{"n_layer": 13, "d_model": 64, "n_head": 2, "n_kv_head": 2, "head_dim": 32, "d_mlp": 192, "vocab_size": 1658, "activation": "geglu", "norm": "rmsnorm", "norm_place": "peri", "norm_eps": 1e-06, "positions": "rope", "rope_base": 10000.0, "rope_fraction": 1.0, "qk_norm": false, "attn_scale": 0.177, "bias": "none", "tie_embeddings": true, "parallel_block": false, "extras": ["capped logits"], "init": "normal", "init_std_qkv": 0.0625, "init_std_o": 0.0123, "init_std_up": 0.0625, "init_std_down": 0.00708, "optimizer": "ademamix", "lr": 0.0012, "beta1": 0.9, "weight_decay": 0.2, "lr_head": 0.0114, "grad_clip": 1.0, "warmup_steps": 471, "schedule": "wsd", "decay_fraction": 0.924, "decay_shape": "exp", "final_lr_fraction": 0.0, "batch_tokens": [16384, 32768, 49152], "seq_len": 128, "doc_mask": false, "train_tokens": 156800000, "steps": 4947, "dataset": "wikipedia_en"}
Each number is 128 + 32 x the weight over the matrix's rms, rounded and kept within 0 to 255. Layers, rows and columns count from 0. Numbers have three digits each.

# layer 2 MLP gate, 192x64, rms 0.107, rows 90-123, columns 0-63
121080120099092158158164114100142167161115119127134132095160120105129171108159089176159087131111061197102099155101168118125157099172169074097095107078128120115140117151116050123193119148145103
189134084188140134155169144138107119152080184111136184126145104102132105122050155074142140102121099106150142128112159123165140094181099148088173138118130137107150117160155144103175198147155158
184119140177168115107163154169048092077121138102077124122169130100111160075124105166172216097143121115123118193131136135125142096154161143155091165091101123145125147137079125125070110112131166
100123169099119138086110139187235168105097142156069130114084158131094062088109124150049103160146070142135117126194120120143118160188122116109173151100098126117173100086126126106135141123081129
084128121157073145176135153125134125075061127180166132110133141117094127131153147210145118127142158129135085120131143095149113062122102128143098154085121152139171150137080210081114133128120118
099102152187061074114145182181153137078155198123131112178128110132157126098112100119139128151091127139127103151106167126127102217171161107126085146124080132162142149119134112143060100147092116
170130078075201149125149164158153122165148123077128137134162105134100131127156151115152097085181169080098159124084146134106159138104143111173103092134118160113135106201133166137125072097129136
105151176167131132162101136165130154187200083141079130088126173067103170141132143110114123179142162123125088138181165100105208171107099064169138123063129177149110117183149069109167121088083153
138144199095037159107151122169143143171124126158124171144114122105113106054143137083111122129142075146076105149122099126108113147142112151120075170133102149196150139131101094161069137074128065
142140210123139127166100144108203120102128109145177134155145099164214133149151108179113159137054164176185125143117158098084072151191160168146143138107142145155126106066186125121111098147154087
117166116099140114130153170166127131192187092077140152189126130127114159160127147152094033125088139094058096165099095158181110135143151118161130120120148069123127181161156107169139100120170146
136115152126063121123105154101188150107099117120152170134106141135105140080070118141107079063169130162160186177174101143085090168135083127108087119217117115151183128091102108137133099134169124
126118069093121143122113161093184130072162118113132115101136159114111093153104108126137126071193127122157164144128092072161121094144100141133137147139180115107100153154081122123096093071056092
108103186163132102173116151224105177136163127086140120129126076133122141172114094132144105120112160101113203119185159109131129132164110124120135173115128128126150107065124152080121130155088142
152111140116090062116169137168096191120126114153096135135169157155174150068160110132140104140161083131072162146164154082113163114161160102176182136137189090135094114075145171109158163132139074
133122170130151195112152135118101144170140158166086122075154133146106098079114158149143170203056121138142134149123132068125146156141186146176148182153112116112105137092141117092120162126122107
151128099135162148126046119140174100093111132071170136129087121138095133115124104132178137038139135103145137184066186110151125128111162121113148113109156155119141113111180135224134126093142138
103168079134134092069098113141126130166138137110165151154192123137133139200148110166093128160105152150121180139129111150149133174119121097196171127119126129165148163098130121151110128173112165
081141099115112089107113146184130088099094124095136111113044078145157087149158167142113172087082097133123118142103109105122078135124179077106086118134133125105079111072134121116129137085098175
135166093138098093121156122159111027146116135171150119099202121130164136165103129143095119204102179129074130166102139085154119125158175127095115114181170146117084145118133119111124124122143128
118098131125164168093083125131179177136107109119108111198107102136189109164141159090160157088096098130099099129110140168084131175178095135144130160115159115135100129131107078110133115107081086
135141130134134180107098121103155120103082169108129139141182056096137078133092128096136146234068109133088110109104109125067166141184086076188107120092156123064151159155115101127149118123084159
185124120099166124127135074150094131126082184135157100110137110122114098117108097157121151121170108139140086150132146144094102209195182148165087108134070093071195083126129087183134113186121086
094132139157142084097117174115124161080092105107103136161139116152113109170042137120144120110082109116186109157116124130095112159081078083100148114130166092138147154142113195160142125125156153
107126121128141121141114130059151122092132099162101141074063132124110104092144141146113125129133031161178100146126123053082152166106151142198112140090086117177147115175095115095133172123172054
124124152144071147119133118135162085098169165146110092125140108149111134060127160119127178167128116129141108115177117033117145127145105140107114032114121133162136137117069039080134111079190105
130150104134172093166148164091148138179074116097127188147184148089165152125133107127108117174124101144108204102156140117141120082114154131083106138135107178133132150092145140096115167141162168
107070139076130179133121171090154106168148211103142092090189081084078129045130141145111130108130118153141121143132182165124072184192125119171139125111118101133151071126106130144109064143143114
130107169159160137131142150144064079092183113199150080135104118143133123086124143155161047176123123174169102148177106114174099168146119149172078105139172133141188103136109081083117133178081148
155116153144144028110151148097148178125073122070176110120130159159143127141110092157137154070135128143149190117159082154076132095155136115135053146066111073138145187050092098075142153062147114
123063104113122126142121137122163087129171105153078187149098089040136110140121121170140078143143098116109101130134204080154121119143153164107154185106182113138120174150128104154089085129185095
129106081128125146053125130181113126164146137156163176090079162071109161080178074077110159081168162124076157114153110115123125136138115093141138136124114108168159132137121132113141090086133144
079135125114122152147084167106098184164112110098069136161095151148099118100119184137125105096127078073088156157061133102132139105206127118124168120140089124155109106093107086116172185091142104
122135118159086093124147151174106132146100121146132140142143105107126171146103111097095140120120125153070100111124166130178197135155109139090108113102111063133160129130085085108056122214080107
# layer 2 MLP up, 192x64, rms 0.106, rows 90-122, columns 0-63
181196134131181152174158145180126120124158092163168100136101172070088121107108207096115106108114158156212196120081148123116127142124106117141162130151152080146144179113108096096085117143078056
167122114179098172103118126148147085104144162109103143103110115110137106142094121110147162120136105171112116119187170123143097141123091127165177156219153089108095186174147120085125125217160087
154177165113158147119073105163145163133110167122126081104141117160074130176148165102076139101122159148118090106130136032217138160132186123078177086138145093139095137117166085127142095130118135
176148173119127146111058069135149079159120181160117088135114156058108174098133133098162174099157169087125132154077129138112174112165160128169088144084121154143172062127169136119104071120134105
121106106098097153133137126074144147147108129124118145103136110095152094175106143121154127040138091139140104097198151126187157132119142078148105145091074110150125101083150132165114131109081115
181165122176156176144154110128090161085128107136062172059087094140116139068129137164123122186132157118136128133059093101144137159141175126095159144126183164110165129152067106197168077104170066
139134101040134114149159087122077121051173158170134152199147162098143113148116112145147148093145134110092151135131088093081091151124152113182097138102174134102083106130124162136118130062112135
094150150172127139191113134133127160110147096114093099179055069115120115095081146097149117217115079180174133092147167093108184102163105071133133130151135150131104158191166106092118179147145128
082098092159217103138097140092134129097157111107129085124132158108183147191102150201128171113139127121161226165123115111075072156129119120151157099158153092111110108079121138106161084181147195
156134175097129122135088103108174158122099095193134090184152109205117092137183135154116131192073155183177130152168131145057141118149093123149147119103119114117134102156173128098086130142120129
148169118121139109114161155120157093193117145103166106118112088231131137115115144090125059140119140153114110068073120126154154121095141097147188079123120052145159124112141110103125116126156117
089132061171121163135133146111123122111081103104111157150026174130081159156142137156137120115143118107155176150152115088169073113149154074169160090118117159180129139114176130158155139145136116
144074126089117083117097132134097167112161105113181060103153102142155132170144108099116086136173088121115160118079129158137124091128161155104134140121155113077146115084121152122194136142158137
121112185151083128130166150113184167042051131121158113097173112137146139132147130151130129142194120117123122135141098144139143111121115148118137180170169140146165129097144139112140152097113108
178175168107119147052128133147076062173118174166147074111155103127094110113105089096129167158079193139129105129160113131110125140206088107219105059159133161142135161152084162161082114084104159
102127168103145164120109148099180158113045040157105110216099125176117114106087117149164198152136086095112149134171133081158067157117150156074098143140096189120131110125158067103100143131119106
110132122179124128148109192130162133117124146105098223086136146127133094126143143160175052113165135124088109138083124092097146189096156124151120143133158103120092090158100180117070130079139086
136122189159108130142191112141125135070115151144147119111091147189177144092107162149145138112137120064145104175109143118134084166093138159123121154212129134138141112146144083179143104153139150
135142166145121069203068130129148112146121107130131104105163153108157085067099104173138122094069117071149118131127172206154149103154104188080135131143064151120109108124163146142184169160092112
087121163152085128122114040119173155138133148120129084133178088179073183149138167134117094127140143162179148152119125142085153119105089153114131103112118111190160093150089135126087130125120128
132068120105161180179113121120140123146099170154114128080109141125149100147147152158167132151123089134157134126128152128063146118132144088166134154083131147087176088074092114139138130166187119
155102128134133163094103197148120168137132135194144161132067138210101103158115092121061088139164165127173103116130134104095147129138143059111110087110107198204129119109128158063121172115109144
175110097116133134143134084219129131151116156136177107129122108113135071196110150132140163148149120156097199144113125120138056159109077169150168105165080101127140089110134098206120159177153159
169182167148140105117134126098146159096156108115147105129166155152103127148164163071140146117144145097127166130120187093121164132166118113107091118146078079149120116087175147080150149172147156
128127089141167078136123094094072090122096073071125110153101129108118215151183080110194085108112115142159171088125143155083086186152162111091119163144117107093112154149123094123098137177126158
100130138156176174155048082087132146113174054174092129099166108107145146135068089074132148091118128135114109160125188161097117150163182135157133158161116149157103181155128090106105118101190102
094140150103132081110193118097144107147157161127177155130169165096106151117099108147143099141174198124123159112119212154118117135150124093081074115092119168147127096129120121172142079112130084
177158145110086068145149102144111128134157106173087112142078108213116120166176091066087066101068124179170096132143118064096158152153207068141100069101193144147077169122139133092071125143147128
107114191162147152155158145129101079123087108122194106167082124208193073078093097090168134154156111162158120116195132111175098131123091127154088062163164112145181121138095103092131098160090151
140180175116113150131162150124137115098151151151127117100114103093166142101201135094110084114131115073022048115159121127152107132083159202127105109104129119152127139121131109114065104159198108
072091055080093163182144087128166150184079133098122110161140105088141132126093147134141084144164138110098105117127165114164134101131090175125151138166090066090076149096066105129072120066188121
081061103128118119126110138105145135095117079093131154174078204133150145095098085128143113115162156103125156106124108156118093115111046084135115092112138134180115116115143122108134130109082171
141068070080147150137126130116144121087110115153171147167175118115159102124134112138167175130145137135154153136157103127145108113144086201163130182108119111084143065141106164157180145082114119
# layer 2 MLP down (transposed), 192x64, rms 0.088, rows 90-122, columns 0-63
127072120097120176135156167108141156156139153099135120087131107105150155131168108111134113103066085162084066155080222100146158136158129135104088104145130130065145130153111064122193091159153128
095150144068161091126141117141113151130100094120147141132104117167122121107147115154076101144124155062152159114112082124110155100161160123097095110030110180160152082098129165142134171079123187
061121094151203131170140160162167092086110142134125100123178074128149144136073156148149214117121161151065085176137182144123096136086125137095153163101135169093106095103137164156055130107121160
117164178052111094099156127127138167138111078084117181085090167106131071094115187163069107130156067156134162121155106165133051187165117107105179203114123138083139142127121089128128119110122124
139088144123159100100093143164096138189148121154115150105150155100097137099153078114164182143140119135107158128106108148096132152137154178080135132179176164073136165140114086114153127145126114
095140135140142114189124122170115127121158180175082145146146111116091179111135159096120153154140131192175155174082155096158074209137203085132110187129090138182180094184094135114118027151087127
139168119154170185116143163179165166190086135100140111086119131185107098091150128122168080151153186136147124123110128168135182105176144092119148110157107146151197080148146096118094129161118101
119123101109179189044136131091155167084109128153134126097084126134205149147173116166184166123110140156141122146104132186120059125096078142133170154199114110088166092137086139116142102152147141
146118166153146145152122173071139115133126129173167179124060175153114189117156111130125116110180103103108126201165178165114097134149089170142098137104164101149099096157108080147090125117073155
066113175142136136125145130118116095130126133069117151125140161116125150055035194125140107078140173124130112123080169121126078156067099068129131140128152152121082108166158153071182158085089086
106130125132125130133122109139105158078122128110159179116115080083172152084124099113084185119215124141136161145130131092085099113143160152119193154183152144140077116092053140105126134106098129
095158144087152119162129102162080125143167179123153121100175093120159154125119140101141154168110102132076068129113119143118140127115140172075125163068095110111086105126174097117102199159116146
124105109119147148118124111149145109160098100202091123169098114121169099184134162126149123186081159109168101167132130183087137212123152106157116075155143115157170089116126139164121157170107136
146182057108171143110130076112093090177142105157104132167126117112082108100110120124105151162050127118132141136117161126113110097108156116168106074111080103082101144170146112123127113122187154
143140104132071086101129112166070202160137149103104066125180164122139169063126133138131101157134091136097175114184127049098101081171147094170130128115161099141123111060147153147151189177143114
137171139104157081183113153121150111125074051096165071187121091128118130170117083096092126092191088076094192097161120154147097093118138089062079074110140147126190090138190126133106077138103151
142141144090152120107082058105080108128111161160150057139163136141136157164143094056164174042098131136142162172145164146157137119118131164108132173133137165146169152102138090182130132181135191
112164067114098117094131103125164081111089129086102147171174167102142138181165176103067113125081164135116093109139091091126160131126124133131128151113102135093129132122096143061103124121094133
139102100119159159148145125114140141153138158147083157119193155145094169107129098117155108198164153167114118137137123111136208111153107117177153173159151085126172104151093136096092130164161081
109152128166124128153114112098088089149167129161148166168130177137135121164100161149130128168093152107135128141115045104086141144089159101174147060134078136069131152211136118110180079140138086
164198166121119143147158114144136138084150089079143148166099115136139194096095130086091106101093144120099113140129093107145117161138121155098154131169180142099073129172150131138110134077136120
164143147162167174136136165099142126096135148114126113148157089074129156136104143083135181143109088125127125118160105137046050134137058129113148151083189075102121104120143115125100100136096139
124129133148107112125124164095166126121146099121120110160210150165165090116138118093143088102108135131126198169089132116121129115018136082118122141110209178160097170136123215158133136101145131
143106109110160150180147093161140133126115145123084106109090074090174124063110089160129101147103106124130071142140084136099131114119119103165170138162169146115149152152115176208147138077123090
159174089162121195137133106143152129171188135126106140121123151108120107057146135193046140105169129035093095139157142133117129104143115119127150149115090197184137161086126126187148120122124119
126135137163113142096107074161148140150146128185114123125167145137152097127129113138138167111128134134100106071132149188157098079112073154110072085164138149106171095185084076107110093163159179
125108115143118154140125148088116138142118140144102143157111070123138110149163118131092147133070075145136138164106072147178101136105155171137180160168118122114123197096161103133099172143146219
105048186086102192159088166120116135165137192083137104144168119079074114074151148157139110075138072171140112080145159097114083236137134108164113096116108073152202122112109120147120118123181125
098202071113085101138149101161117187150069112090093164126123145071110101138124169089112179080151142090130167093092136111096146075172130121099160140141110137115091176141145182128155142073182110
177156105106215083114146179105114180139068144100106109114126117123128139153072082151132138119136186200147177148152140132082154089162122109173115113124129098096131101082061151091154155096151158
121175133165204140139166118127090208124112120115159082084180157198130133111166178101137149115096143093153160173140053190085172113142109151099101082173101090113090068131135147079124125116126150
089162185110136071195115101119107138136150138110123071113144113159164129197097147159119122146103090122177080132126115178155115168124146103138113116106146126095121151087147112202124152148153151
171129125198142096102082114162107121138130154130156078070127121097123162120079106124073102113139134176135078074174108134104134143088138113111102066131155150129153166160162095119078082163133148